{
  "activation": "gelu",
  "norm_place": "pre",
  "norm_eps": 1e-05,
  "rope_base": 100000.0,
  "attn_scale": 0.0884,
  "optimizer": "soap_variant",
  "lr": 0.0036,
  "beta2": 0.95,
  "lr_head": 0.00758
}
Each number is 500 + 40 x the weight over its row's rms, rounded and kept within 0 to 999. Layers, rows and columns count from 0. Numbers have three digits each. The size before them is the row's rms in percent of the matrix's.

# layer 8 MLP down (transposed), 2048x512, rms 0.0828, rows 622-728, columns 64-127
095:512469475462518440487508476528504481500510513485442511464470487519496538515566525531478436510499484600509478524495581463462491556512450464493504478467494539523516514575559432406514526536537451
101:446476451498518442444507545502517503485488529578502605526476528573477478522462483499509456551452484534527497533515437492488455555482569552514473492484502528563516542513443563539596529492526493
096:521564440547447525488590523466479463485522502463495567475488543506423525510535529415475535457496499481547497485560521501452563511520434439474515473488436547547489514439430507468498449484524569
103:515502495505431491457530480509546475486485472526511577521464471508471537526458608482498487534568502498446488485509497481517509579505439498509487554503502464510518486506599566524460460432517490
117:543421511491483520595502448503471487464450489493546467507537468542505455538434471594498534489432524514485460521455417531464466521504460500521538418520553460558507494496487467513500465514567455
106:504517522504579532449466508462461447498455525489472508522502499442493483515479530487575518543462528508367487405522473522516533552401461555577455461510536540498465532464467493539485539551506535
095:421440509524533424472511519464479509489482474509528490427539477517510499448549492485467572500512452490395498553553483496436517537567519526454468523488548465454456496482508517469474508502503457
089:506467538530565501564503516542566519553505511495540535563519481417506487495535476540449504496507553477566598544444456477488541597522504503522499489523459490556490500548438489499492496544598496
113:487539476530479528491459496522557528521485556435508502461521539457488572448488502437501553529537519487468524488468518448565481466534475502518492466457537475489492477500552482543474519569510499
097:499487409552526510489468462564466459510440448415532527540434419482494453542477465471510529507486497487467452440463494531477530447438451583469545497505489476482527461520510469448504466475497534
094:511480481509473522474396491497511458587529542473457501495517515547511521536545556499521475528466534502568510510467526528469575452461494476533545531509476493547472554472464489484501471451486500
095:539508491511555467480484600434453495475472512461545504481468529468513548503527557475503531504524539569533509513473536521514533478509521508536476576486499523454545472589472473558504451477439484
099:504540533498424474466526506438455515477509479431553506512492539527537420501489498535549440544546468402502459558445491459591542509500465540549470500530548496398499481474506549485421590432442525
097:496458539505505496455543566472468486531374444526500534540471446578484537527474441485468493478595530466481557442551558547422536470403464505521491423518526626501483413511412513439453573454473565
094:537507543500553491489501519480534543487513384472534516417494502467524475546590444503521458497422458495505588505489488461513533510424530489471462459509505425536462548459477538484481520503492456
109:467438555449478563481543454517453561491470459482436506558543550467529486494465503432510418536534566493410481487466545419437514472512465472525471430517509571555429428482478444531502506421504540
105:519567512531468517518503487561472489538618544478504514457489546509488500489462411533567518560483481497484542537462480530504491490508488580540477478511535512528521491503518513479439499445523537
109:454455517524431511485425462475469494562528504484466546503542469469524568470423489441485426429505520496495592515449487521458464481485551517541590461483579546479410563415486574522518495503443557
098:543506513529499511516446496482375541509527531501352574477556452588515444463514485506500536574551540479547516460537487504498476518546482465525446497434498508490451506505525454498526478530535521
096:464527472492435511505466464492525503537559473479450471434490464486529452537506516529536515478542594511439593505550462489413483500473453501532455515406529408571483513508496505492547492447581469
092:567498453538533476585447517570486425481496516559486388494434515531459521575497486516508489473527481466447484457470475574482426465468536490458541504516488534504473520484433419500508489484586458
091:497487485464441453520403574473519512528472502518496554540510495478572509472510579436496546526541463425448503457543483503541529517497456533544509477439552489459543546575562460493475536433495543
108:524490527475497545428534543613575486508522462487507459474538548413469495495469500500464507514518500540468512476518464503541582495560552526494514449535459512460484507482507439450534569557479514
094:474507513503468524537575507431413468443514447478491476497508545499567456562501394544501472544518476480492506499433533449513469485479564482549456437540446531476468496424502501563514501505514536
100:564472488466459472551525527423528461526521448473481474603502560475513500457517515526514438419599478450504493477527417439472523484494498553524536432583439487544484425432512537542512520470446495
099:426466536450524541526506507500511514561486504498513466585520515455517507483456459511475564511472492474462500520470387480509467433425559522426529501540439540457585513510500475469453507542593546
101:475484603534492570536491453526577509493525523549490549438560443511428446568482500592510589502573449509440476442527482492504478468520483529522506519585509492486438492535467524494453532495502524
095:520493607406463499483450498495471474470507603484472533492507540506510527551492478548550514521489458497534577548589545560541518439532466459514497527411524495496505420602469452571472525510524528
094:510599509493461458488492471407558486513540534505484518498455480455478529521451499525499614494456453516509415529524513499517503537457484491471537452445498470553557542424504495483513479473476523
085:464490577539493456585464527570525459525548445486488550509530494514487463492512503465528579485516460545510511585510452457548502494486534537455542507476522500476524463460508544505496448536457522
099:487533430501521468489511457564586514508464517506501554477503470515557460577545514555546491500412539497402477558537506478514418526512520459460484485487491496493510484545487458416445463471513484
113:506532504552426512465549498457487442588516630495577544467448513507491472535508503480465496515564461530540507494430498487436527498554538443504484514502510465496519450487494463518432533535528588
095:459492518514485491461557486511519501466549451472495553512489468480472492546512533476475525511470479497475575534492505475518571475552505493534495545482549497456486549494577463503517510503537447
096:434462490569476534376489431590528546504538480480502521536554461494476493483476519518559444553433408507552517435464487549470575498519482562504437464536443539454515488412463466501493421450516450
105:499443511440499476532587481545438551504584552518489456473507514502516489495539559493464489503526514506537453485477509423476485476460460515474556510420557512471473467517552489510533471409495544
096:510520508524488496505511430443492538555482509531521486463512484516466535467451512473455497479493467474487563573558390501522545514486471551500480557498355456497514506539472475511520517443543540
100:497496485463471546469446558485505500493496473418391480497511520483534479516515484580545410534554566377573499516509487511540481545493448527542479507524505415521465533540529478555479498480462540
099:488501493540506519463464502556422462437440463461531468552485529584505458517553453497507493522525495502576482542448478536543484561614474521535464489557490465606500445556447435478503555453463491
102:568442491498503469469493490510456521530412522477540480540572568538475509517554504572544489442577475547517462501523467511513541540470438539503539512485503465522492422674559487466460442528486540
106:495512452527528547497539516522442483459509532448476513453512529510538468483504600564598536444536525526518585446429484493558505461517499439480500525549536522502504467470503522513516536485491477
102:526489464436438483503525571406516401504455455547473604541547537555434493602492589511522534495551442434515457449498515554518513496541489541496566500548544565487525530473459503528467498575506592
100:438524479481541472468506526453562535527538604565485549548473501490512536468452536450533375459482468466521436475561565546474474484547531517568492510489500452556457478492496525500455508481517502
096:528528385528513470454549492425528485462541562499529481545508459490472531572476480507546469528583513490500579498460541507523496482445447472514471590475422483514493485519509489589402490423555454
098:510530544511477422555489544484439477535521470456517487479527458457539523476475500529494516465441497539489503567532503449520543544520480511461491455464535518598494517534492500581459519530507519
094:507495505479557474497538535509438483497516571498556547465523461517550546554508462485489499499512482472499427523454476615469540520470508438536493513498483516534521480562479439512549524454603358
101:462523491536491517462478540549484532450515504464488449500510454507447474467560391518550493501507522451519548399549487510470437485439525488500496508438573466484515492472539538464474485544438470
104:496459591531496471496489423521551530531503486553521498476513474529484518479493555521466524473555508497435468484468423512480424519521428453471498445538477507495494535499498482479500506464518510
099:458472496472466515402546443606465535487452549545480521506464495479484547515592528547493575509402496503519553500419520429488498487413453470507483510524544467536499386464544543451495551517517477
095:576463505450537507507555506478472452482586509565600545428494498517535502467507464527567489501571469497476488526493451482503566488578536564527511472509497491489528483521564469514481465485422556
096:518484465522520538508523558458525452463453522469489555426477525516535523521448513487477481473448489564461566511532449419472493498483511431535443425536489478471523545522407445475492542530462549
089:496482445485475554549446495541517469457500562528456422444514577533464447479503542512515515399474432513451502500514445456519500575420504527545520444518550462460459506533573502497470482481421467
101:541489486457509488453487461531512559524533565428493528436514519511462474486444446466547490442528481510523563511529513476529525468430608510506544424523493519488481539538468499460499500562464526
097:462440439407453413527422508520484527490543533469491581545501594459500501500471445427474468512448546455476473435532545442410424522503514457530488567491544524491516528497481480478539501542480497
113:524536508511488479504530495563556490480457472533477504517539473521500551499479455480536415533468589567554485453391523546550517486501491454479525514508458429536488532465494491499441502512536444
099:525545460489506451500501503521484460500557466466433533600509484522536546535606513477496511453468458564481536405509473569513495472455560428495503457486533449444454476483585459497566449522540495
095:466529489539489618512490507557469511465533558436459551487495544592466511522543455457561491473537464438506478506502479495503493472487537538567517487494513477529549514488518493530452475450469502
127:503515570475484526542531499463455538490480466501540498532495526578446470391483494562409492482563512526491467565549572524461465539438513569490439491562537464546577586486468509448500529545499533
092:461455471523551493506551511476422521532477501501475491442519451483534419519499526503496575479520441552525500545513529544445459520419454568516499490456472516500441507488470469489478532524511474
101:429479529575488490516444423529554578443637409511497513522520503531487481535495531494495564578564588551467535516454539519539499500522493544514493549452472541441569450552520469450531512562513494
102:450571487517482509479488539509491496516561464412503476478540493606478513508524458482500547465491527459475421486387496501524443501477523509539444439444513524464510502511480456570473451526508493
098:522479512497484487575519501530468516470454505450530479473523523546500526525534437516426502470570564523473405444492552434536520511539497616513505508509457422446499492498565519515527509532507533
142:439521427482465511431523495430466495471501542476516487483469514474384527469518475454451510484430393465496518531437469432522513499557522494493552464492533554493533530505454492463508472599506508
096:474552519481522498557427504452525499510461534483493470490509548492508545532453450515452484455533482567474556496543572493490544431504539470487425506525447504550461521467491495500513580464492453
095:440411466469500434448505523496473481450448543546553476532484469468481495531512496508466508490501471501471502491514534462474525495508577516562511462457450482457510557480477530604443439428466520
097:538532505581497546463545501521525467528495414582454503456495544519546552489549594492443485481439589500476487500448468519484511529510492455496505521434412511501489476496562459507497559464529574
094:413509513499527539531538498536557469488515550472471512525488473466449488413495431532492391559542485440532496536449499494520494471517529526419524580558482482528422506508462482460506536475526543
096:497449499529505489554492457455483564496525483527475538466451533503484435500430499446415503509565505504543497470548459475506537496500504460456556467449556463443468448516486559493496562511553489
101:522507522533476442475491511542507478429451541469515536441499482461528474490599580471510539527475450546470448508591530509457600513508435537553514510446481458483505519519469514551480515459563577
095:529487500513517444551549633498410508477503498466512506456420527569531563500501495514491472454463506474567484542530459479455479444504515551559495438548509554504503442524490436522525453475543560
104:523470452567487511502547470427446538614466516530492520531512519568417522498530461594517478481487485479529450511508520496442534516493501476428511530422489515508564475501464564470499540497393428
097:510465480571440516505517458462499506565393563459548498485480510555507532498518509514514521498551488494403478510443517493506462497425494531496489516470444431504504483480482501531419485462570516
101:548527507505513505462512448434553452466522484525479476391519431479460405464461490508528479552494496457480520481483449523530494476508468442502490443515538517496473516458487491502566471399557492
097:566536511531548488500535538492447471457543506545561418468497521483443522565501514558455511425476560477485505478547480437583515545491541553550505454528438481499499480526474545537462563455503477
105:506534436498480585479494463497529407529549482520500450441468479519522455462538499587466491537482512498552514593516501460524467526507432472554445515482530406502428432485490486426528476463516517
093:478455544498475600522413512517574505508539466441463443434531509581456458501484535555544553497471515512443514547537433542483504541501518516456527513461536534514537515482527516479462457523417517
086:491522437446485487509459471544553509517537562463485508461577550453468466512469510539470516497530463538467508570504518531539539505525499550456488521422515514507488451535488501521537526549488500
098:440567531581472545522482482492523520521496464486518512441520502457496518551476582453489600463495449488474447416508505474507524531608572518447547496547552524468457463498508477451527515471467446
104:442433483516430567506534452539504531558491525515538498447554493610557534468544522532553463577439434566512496535510441434554462521470573485493558517457462462540498509402425502489562501559495519
106:456432465469502512479429518541564433494427480533481562477431464528556578419492520499533525534570524443471550508421482513463465499429511474517489522520477451463481495465456494468518504539556448
092:524454470522481455432449583541435544608516460473461490502621549508542500522502537445485445470491528498557539458509477512512550551525501506504514502581536519506462438509524435513453495485525496
110:469507484556495557518534532505541503514524514497505510495494439503504516515483495478493418482482490459465478465509442543462480470465538471495500473531496535479419505444500462387439537480543450
105:518557490498431439431520583540428541558450465473541455494521452504432558458529463526486476443501550584495534488423530527467512592476506466502506489503460511531531516544444572529457396443511492
099:553534475543590452516449483421496511557416503535473568413490511509533579504495475508440459485535555548475485444469506530532507503508521426487585518472513503429556511473432445601540462460524452
094:514506498468433432458508526509416576465371527501429422498520468505519500470506478490489463501579483414550473452455517506570516428461478452495537537488493500505509549558504454452555496470560446
109:495470483491445544457515529512484489472576481532505541510578549517459528523509455543546528498495585538510504459494488517537524538575537493520411507425470556593571519511488436481442447555525524
100:465460501559538490491516428528409480476509538462509510497525460554475517511450476521436563490546472507539527558468477555480543480496582502561492545548489457586528470490467467498501495499501467
115:586489555506438465599513542463486561533501511521567522523453537478473553512408528502475491451485500485391519507472453554500486545516453484507502484570450453470506540467507456501425542508413480
093:527376442555480489500504460522495493459509488561511541595554520458436515448493456455512460525544463486451516472512583527505514482488463472477487543500432432521483557545526521444444545435425522
113:431526546498473519493493508507457533559569519480565529588493451478488458469524543471497507501535476453444447511494531503497467527489431481577487509549540457483487540533486495584499492569518491
099:501526519496506502489490540497451499470569571406556470520504588476471529506537469490443462469509519487560496409436509473493544552531477513487513473501511487459485525467481527529531426433412513
100:493484521526455496509586495462583523512547429428503513529476497543503496539452524407523497524545435465489499456492494576481517543490506392498554490570489498448512499488479527540412559517427449
094:391442535495566472584484469571505491466509495480435461480538501556525487468546532475494533532533507503462470427520522482515482586541524530459435563470483526491469469480442563480497507452519536
100:500487620422538543490481491580545468483530445568492468538501464527548491513465510561470535490570592595501568531476503518474514475560492530505558528562488559455538493533523565527411521491492543
104:530472542546497448548488489526507469496565492501520469573488518411470453563473591432451567479511483489458493464475502531552495517511555442540511534530381491581471554447458515462507486506540515
095:486562579455503499507464469500479498460569482521506436487462472525507520528454510488444477441487492568498518558501525544495439435468412460512539499564553479478521526556504507539538529424509548
093:556536447457482556421587465507462476442463519513497566459488502455461490516484510439488522425493489441456426514452443455537513458552541504530519524481478536524379497507576496534476508536496516
106:482551562533527445557471537501501494482521487556461436460477526506439496507519441501518462446496577543522527532466577536507513568460485455523467503474556530503495513460454546526430470525393501
100:498495463525535493549500496532560485506483561550474459491538511516487513483448446520471511554499502529575485519485530437525566477549500508611472462473503561569510482459431478415529484550479521
097:499520480473552510486511481501571438463531471525506555457586479411487470488485513441398549453497528480483546452532470467573453550487477493450545486534523589496551508549526527563482508516604481
092:501475483481523512459600508451461446486507430440555502566511558474485487530494501478504546443592486461505509456542536551486538471498431482469468545521462495447512472524555524537534459575463451
096:459523512402439518470435510528529448540573514527475539523466460513545498509460578522475600544478499492518537484520465498481519491493457500430531481445505536530500570472538511519495498520475565
100:519530511430507526528565556367451550460497560481471498441497435560526477455516526481573462478484465499513494579528485467523489485453502487520480500513445560521548364469526519502480518472509510
105:549502517502444482496492478428485454514453511535505507513512487557524550429524477479510539444474490590506539486493625459433458486447526509462504463574433515472488565471426491520428499484534509
103:500507453435508461497509498484509510493546490532493477449462480538540583503483540490538441538488551498538481438515480473456545486524434496463488512452600443596525532514510558517492518557491455
084:420486554479565503489492536588446471530493460477426546513506542478552467522501499516474526541487508454447464451497488475441514497514551473479508504444512513503520443472541549588518556495492501
104:517498533476537465420520523480453456513481505532522552465524467493550559506535490479548590516446497479460495492533531495523510489508495529516453407504483537520465509547509556504460528531518515
100:533518493516454487473478510500567535471532523443581470480483451427446514493458583568457548569513547510492521534553480522464533529584487448485451511487466473564487440439520505449547483472470510
# layer 8 MLP up, 2048x512, rms 0.0801, rows 623-729, columns 64-127
098:432458487440407513594525457590482539474473498532554440553494548507480513482475475491543444541515554491500449510467528479533545494569541502459518465568503527483511504523483472537499573440459515
112:546509512501477491483489473559479433446538512493459506490456492517536592526530442508604488500534475460454466499510520500453510467499526464459470538499527573513533480530513488444479509508500460
099:559499516536512431475495470497500507562495444512514495452514497486421501447475507484522493548493497456529438466498428546513480487459551510532488574483469481494440496500509471506498502495356464
115:458528539515539518481505497526416468581521470522550509506442506534537519462558480487536529455462572420521505452524566535557494514501510486503466529484564502476487490534466643539563431422496513
099:448493552506477506464439509473532501432492518437522559475448492475523478474514512458502449461504479522485479489454428499487537502538530446499420411439511494460435473479482547479492470550465515
098:444522421429377550512532495496518490524538529495417526537543477445506477565489576490584448500447523452555512469525480441580461511494464494540516558567452507476520500521445492522527544479519515
089:471443515488438470445500459442534480422469546554461475556506482540519524463426574422529491489544461531532466467514458545516416483535511524445428516477467524501494512558510530454573530460485545
110:502489518514460501580452476633521518509473528452460521434563569533526522444509507388503460510495534512545520493510441570445474462504480547464423467568508460490478564464470501496444452569436453
097:527392404509447515517507487474502501488489549546581508507494504480472528473546494525466485518466588574509519491469500456484513556480498491550468515440510552523499476500508463439586531457525435
095:498503579493455517537519537465476370467413480541525494636492502554475520493442524472496455501472509505482495579521432488507531563571454447476494504490565415500525544435488438492506507539545490
094:494562534391494469538558427454551547523493559474517458589464522512481499487458490524480457535548492487523519495520477452535423503457530458469501502523521515572486486441552533434529464513500504
098:462544484498505483528503511564529525497502516474508522431483529546529496538524491471536560442472486518496533466464477598446506505497537444496561482444439430548498538508486478494510435532616427
104:469568466499556514492505473536479499502571468494515468407545554490468540552523524539481495539489481496523464528535463475543486489558529410418446521462382413505471475512518468573529402471547433
101:452521435480450490467483505441486489501490613478491483581504528556527539477425519544496491495525503482577462510503526511486463492509512485489512514458492543519513530541513465516517532461546538
102:460473501421405493579473525467479598471505466535456520521554613537503455493556575450529522524458533475550552499496497567481481538452525453465491481518514540439533499478483465514469491490494483
101:561504565524518515513519467515503501486462526488527483559492476530546478474471458532505505529487536551487504445552386512620487514486474508363429510524543460539475536428424509489504561482476460
101:500468568500492509503509527509563474485559473508498504479475506472484448490497468405553475465501540529572511414505517417545507419534449492485491463500521496434510494488508454486492552563478552
102:574515504498561531538483503526510501514473479537563521519461496468455485487476531464457482532507529496499541505510561486475482586517502444555474442550436514545444515484388457525518479443497426
092:525456490505556508474552513460442519435492468499479494547461535522467517420520557421492469471456446525473495449520516518532515543590494494433539499481496517485466500458474484511488446556469535
091:517475510483487478489514520500520509500469512422489461597593479475467506552448493572461471485436559540481459547477520441481506458509418569511504470541486499445505448510509510485466555494535516
091:484521542522495443518501485541544445490515504412489550513412582481455509542473450545508501412457514502479517442499495505531572510501505516516469514515512577497523516525499545534527472521528455
106:485493491537507429510491465520511504493485490506520566471532499495474522490511488484509471529442488483503501487520583451511518517557467462536479471484430570459471553550477469527444496485536441
094:474497494489533514487541594490553463537475485516473522503500374471456542449526427484450509524487543510607448486500520506402562486509549482517492491488514503525578518513529536553538489478485534
105:500474446531521518490457506535494559513506555500521489432480471558573547466479517513551474524567503531528482505482507609500508471547509508563481450471478496519443415522503531517508477495484492
105:480504523563558539515445508504502562512455534550451440534515529526501450472457481495434514493503516488482461505450501525516573539421444522566542537494526467493488509522512530520531481532584520
101:536472542467463501496468540488496504550523480488490555547436492557476461454521527470454533490484504527573563506477492476518501542520515453502510460532492534473413467536514532530563455531489507
099:583490442519494490495464540502455525522531462504475560515508486480461493496488597465540485484548475524536456571463512468522540521566549538493523491553499493599487571486515522464571508491535456
100:420526428475517520511452481568431466508488405503499536491515536480457504482495495471491530542590547471510476526530529456524527495468494459549459468511540504513369584470496456465461496502515515
089:472444425482509518508559530475511440427421461452538532559464449491543547452512492513492428523499494569534468435497530525446481508500548510521436488507517427560481528447457467530592489474440475
099:549523569558555491528525515467497445443514531478440481556614508493497400492459516521492538563480490498520450571474472492480497568542423536567479509488468532508465442499536459487546519531509542
111:455587522461454520519494491517536454494462499500527498452521432515402500491475532496509492483480549452496410476493546463494551430504444535513520504513457469541548466461463476473442507538468387
091:467501489511473536541512517491571464485514450502499510507597552541532481494494571582505460479481511517471468552436494572544550587480495497494501538507476547485554476478516486528492479562573521
093:482561476458471507562490520471546527456453550472546522384589527528421484441501522473470508481513491498492479453490523476510490536481517439457543543459569439541511471549515541490477539463470458
100:486465528532489489542457507538521482503474523462536425485503522531512481539502522538499537515542482506477511547518480516462520438539522495524462573586476463517523479510570481480445451477505449
096:434543429523473501483505504506542535445456476416486453533416482524493450552535459489586444549386447431522470515474502462482485507507452563525517460481566507481480529420489566529542517472478507
099:559526539464502556531563468498453440504508457507456490490467436525449522506518490466523535529452463465496491486487461515521439501611540496502501439472490510452466517527554531551472531524546557
097:472487490546416478569511551490531509495513501538492512517533475445487566420463545508494528420545495536491437469477527551398454467470542500506456488556513514503539533513535487524500438455516549
096:497527458486467452470470524491525419517580467521461500592571422493485536454507480436432481444468499466519447559424482592504461509488548513469606562493449514516518517515466469514521530528416513
110:487554587583503519487459540433448550518502480525522516508559489554602512510481520515514487527544571481452458481511530495517419521463526477533580532486521493472526469530503491526530531504503514
097:491500535501500491550475428582525558494480545523515509607483575508449394499525454508513366511533497485529556509479535546585498472499496490468502500574457474497423483551501513592480489517484500
097:556417496567449540485496469578478511452464526488511455481490454463477477503478469540526565525521541489515561548463558528445487443545524478472547567506481526594516527530491498493532514530505540
095:460514494507434519503457530420442465614539483474453537459509510470439447491502490499485457470533571494497419531485585482518476510451510566539503436490549496463536419547528444464534483522487503
098:503516501569466503502417552550531466500505518497452506478502486502485537498519435501528498527540538491471539499479498477520512505416538399451479480488521525471508505485559581503472519501511470
097:525489568497456484496506446567503426456465433496516506503453532478538485502512507500523487442507533497532529514528507447579500439491478476501526494522487490519507527444497516501491468520430509
108:522448488490451481484499469551491511450524510470503540477524501546518442494554429507404419512511505507462467491491531557584504576565529496532492523507458482458511509533480462481478484456529503
101:526596556474533552487456545541482516502446458459483538483500502484497501460512516456490513536556544521426454473447412507539522492469489461482473564479501525509471492470525505461498504486478487
098:516517549444513458494470510442550431545502458577504487511593440538508528515439441516544466504535547503470512492548477533465514500449536585519471506466473529508536519538515546565470492544527554
098:530432548542469520484451438501510483429539423513498494456475476458402535473469470477456463467491512528578578483549508584487523546588509465557502499499550404455463588477517520438558560510490458
099:540469499463453527540523511494475541507438441559531472457553479504536570495498544486461510489427485490537533489480511526520503582565512467494541524465487531555496518464514521530492491533519448
104:479504515466497508438549464538510506481446488471523496521561453473488562507565498508517496459547523512514506461458541518497471480563457507481469547532519554532547564516527459494467528508554498
104:472511527540531522516536521468451460494473450484501446564511495470433520514526429443529528422501536511500408467528541478499508488497511417578434544489524575463456537541528455487566493503464494
101:528474517502517520598521509489534604506514571535595467461537480500472420491484475531458543512517487508468538459451510471497536501548493464497437488558476498484563463577454530439487498447447487
110:533498412437534450490550463541575483463492481515538531426561461416491568541465518425461480446456492547507499434521575554536557490574469466490488518476572470445495505518519497595474502489498499
101:504468510454484490493543513400441520502516518525551493464506486496458559532432516483488462486514501553491506528485518419505562518522466512561491524538566514557534470563549548462470519447563485
094:430468518473486436445517529513445554515459455557494491530489448522481484463516575440514505508429521516481443492429463510504499451486459466512578542510482578470443537481474523458494477528492552
123:535476510497525560569512493538460520554504494501436478433481526513509521482474499466449555481455478496525496441518505525443453406465454574496486495517571436534516530509492490502497488572495517
096:543482504496532506532522480513485515451468568518534478579506511459437585497535432517481465457485510543529488468480608564515534514528509514450421531508518488468539553521367513514462551526516535
100:536556534469487490527494475518508469485467542504476472472405598584481482451517468507532471455504520457511471496478494555579575545505542492462438513547547459540453538484534519568489564468548503
097:512511490458472505577526553579528523440469516475488475476405478462519510490444461472477486456529543512488452543547453596463531489482499529446490475457528534506487489498492500434513589471488497
098:508527534436579487506469513489546621463502459539461509543476516506562500521442534474504512567474480424582508553541452478504486555447462544530594486548583569504510498494508500548499543500541597
160:494504483550506532535519489513538540547494501501501508462493485576504543505454448557539492478498499491502555449447436508524544500540486475494591484510496529571476479532446548472478533492465507
099:521544582535516489537532510477437501485523377528451504462509463452455460404499523516513564532447508492541560480485532554480464445467501491551590467480423501439481473584501527482565524561577509
096:514471482469504560450557551539523404523560501469491489443483470545521489439482470491573530493486508501525479387530487531524455450481462467458530472538502553483526521484510496494564571468541541
099:461489481480464424534428560519534467517533541511570452512555473515460500555486491503474497563499425469514493542573474506537477478462518486480477473470554485469491563510419567467457416490523403
091:531459499474516461482480526480547550557511482506542507465523494476542488493435583565513544503431523566485479499483502516464458470473452453589502391518525423460484484484562591473478446530535480
095:547451497575443507455558564514465471468425464524529478512510554453521565498546473535515513507499494500466504535456583514473404474515564490578461535559467542559522537466501549516473492497442489
102:486508452522501474452461441511461512469378499528555504485499451529471555509457541473560448510469509501548468512462563526562544531468524423473492477532606477521423427555465619522526524468483526
096:538518468491502498510481564458435457497464540558489450466537485443520524564459516497474514548569584490504498517539531539501408533495486469524508576536468541503567526464480500503459465509496490
094:481437586520528556444496507493399518531534574503424479464490526494512521511506523468522492563459518543490503515442534504512502513437543531503555455523502493537498563521510462461524496448480466
102:465483465426513429461446558499474485432492503538513511526443458515437445531514498532467487416517491491498448473481538482433580502607582518457568503511460483458457492499494562464517452522428408
093:448537566496536407528482490534488466602506498491490529581495548495538524508493474557460461501494467488509492461525450483510560506530430463475524422542478495573488532488502466507497436519533483
103:550485517500560510548538510561500505529531544501447471530507449513490514474409532464567500505459473457544485485472481542505497484495525467509486433473451475498444465495511496553503517469551460
103:555447452515402516517491433441514469529574552484472505552517408544487460522529556518501540524540496474489502550521576498495513483555511592534574519446475494577428510463473470393495476522498474
095:461491491506495440486504514487546496509537500535548475488451533519511470469529528447478498491537516503550462459510491480532536493525493493483501504523444484541435510476472501458532566483522486
094:527504559549429559484519441535448541440508562454588475496457457527502499491527452501557457503446505480591557475532533418446488525514464489534408525496477560482556490410504488495470561582478515
104:559556502423475513497546475525455500500513523505484450522525517511523408484567448509495472607494467425524550540473544477451559549523419521512523571466546517453544531505499505540483429587486509
105:541506530503476455538557517503439552501481463490549459521511533466463484417537503438461539537430499502504491433427558483490515523581414484509514483485478524494428552536536503455486531436485553
103:555540536495499517388548468508469512526548464498569457547460464476443515445507511471452495509444494483547500548501514484473535478483418475584473517389522465531546509576446476506515502513422509
098:517462471510514544476520477496605469488409496506487431490543549505468537444443541478460498489484501502414482526460490440505450559497505515484503503485424496496418494552427536507529542459476531
102:457503500513443449502482490573587538511527402426565522435480489580511479503535450491492412538500472499472428488468466559502529498467512493422469490474637528529449494502584496497474482479500522
094:539528482552430508473534459528544501497501512473469472501475473448557453513540452550470513405529520492473498539482556521541480582499486488548518505530442474488513487601479468575579426444442432
095:444503469443521466475516487485528581422480479563505457497551470521551518466519479490521509512430520488416528521494510488475470541504480509514578481460510518534507522525469544497533531547505440
094:529501450460414567457528504503499580449521501461444537526458540460566474475506513506441480533437524540485511575527427527484488435536485579493549513538512448521452451457444517502481513543477514
119:517535525534550458487501508490514509527430486528573482497396501444543513446463514494489462501451466467490490521533467491453450478414528471483588504498477465409399547486456527528525553519464450
098:499528500436583470524446507533506459497464542561528512474468469475520500542458392500455490561453489460516555531506481469504515543523528523475522516455544494458518498512476500508484546521425523
102:635488566543480482510485489436500485543505453502512525410488561444441524459414520482519518492423556549477508498523477528519494453517436532488453506505486560458562500489467521519506475434420484
097:454546547426442494465443622531506504489457550513500522523451534460484504485602479513480508490462505495481516515513479569460467479476470512532437501478511548460550453492492547532460499451464519
101:519564483492478448480504508511481491544539533451486451450455509484520449544539450477500448507548499457525566572432430538476518455433456543529441502494509511464488509541491560542568512526525430
107:484432433464491493503509520504483425485507425584471491445445463551466548448493525498498511508543464489554555535564483555531447545509487407511440559493512496466518389510509422441401581420538458
101:500539506435450566521501484450518489407460503581525498575469548528495493435502466547483536420444622513500523528452543444398512427429437465490539425500535557571423463516495529548519504492521477
100:503510571513513497469446472501465493492470462467495488482506474468455507480522521505563586454492566427473434491532478433525456500522438481492480519473496495495454555463433554574568559497490532
098:513546473418439534539568499469507477505488513497583488534486554523464465458588518469521433496497551465552495516428532484561468575496487433454423492524510439497535473460511521555509489514527502
101:533451478481490481488536468442392550447535532529529523450520524576467479516388445497540396500476489519480538491479495496520525503573418537504503573475466510547516467436549499437476437514441437
099:484465481569551473547446504543532545497568473535472521494501436477568554519514456467536529501401482464496368485474483441455460461501489561558510485535502490462470475454536496464496497512480505
093:439500503494428480477478477493564490529442492527475525472506538493534486535489479462491478508512494477464548482500560512488455503506567526541488495545561542476514428555420494543478531518609527
102:457512561499497552562495479494494488440490538533498519506529532475411544501502504487488490438446515475458492505410449511484507495486510569503454473480579528438533551481443496445533530392562505
101:487535561467439559440570544469483504502509468427482482569493531511440533517467526500437553562496524555498585449498523495580473473469572520405507565436519523464458443540487550460487500552469433
104:429492493451522503458471470491493486405441491446500460550454450502565522491532471512580517407536504538487459538435547516473497473482511514462487517449445420530512452545493467481488507403447469
097:515459468478558476471508519581511575534533478513502428484465517518445484497510577517516448525450489463518471451509486510513442460505479499501551474522508505531465511521481499525461566465506569
098:502512477505519504442545511493494471435422499449529500483550607497499529488595456490573520469495477477489518494483509471450483485505484518523472521531509491453505483478510521508546402484521481
102:499511497540487439559403492535478479478470467503550507505526534417505528544531498490413518536541476531478461428424485469486488520532483485465437551533517472505513538471626426520457447484522478
099:485477531447514461524552529502506457573499598515526509518527481505568484486473454483542481447506469546514478532527520467505480516493512444496490497474499430469450487504515445524501584475493516
101:527573548529525563509442529512482436549488464533480450565515576459530441542381507486478497524468499532455555474511538507482449457495508525481529501448426476460617498534551521489502508455467498
096:482410504461422499488484464461471503520478518423550447555536513509459499418529512497452492415493479466485479519533447440509468556456441574427499492539521496496515512454533558439440491567565508
099:451578538569447577503522450545513516490501504466417508463488517500493479539511532513460511457512573517477500494495520555503558527507464525481553510464535413529525523450501434462498457494523452
098:468541483522457438567512520444565551468537460572425509472518543512520531557491489434534474509488527473560490505473610612490557443517448492511470490511593513510491575557473499432444521542556531
097:461453537469537531562482547543506512525484511449470496497482486483508439422499546438497462496511555513528486469481488503491503488440507455494543476519542531500476472428462409494552428447538521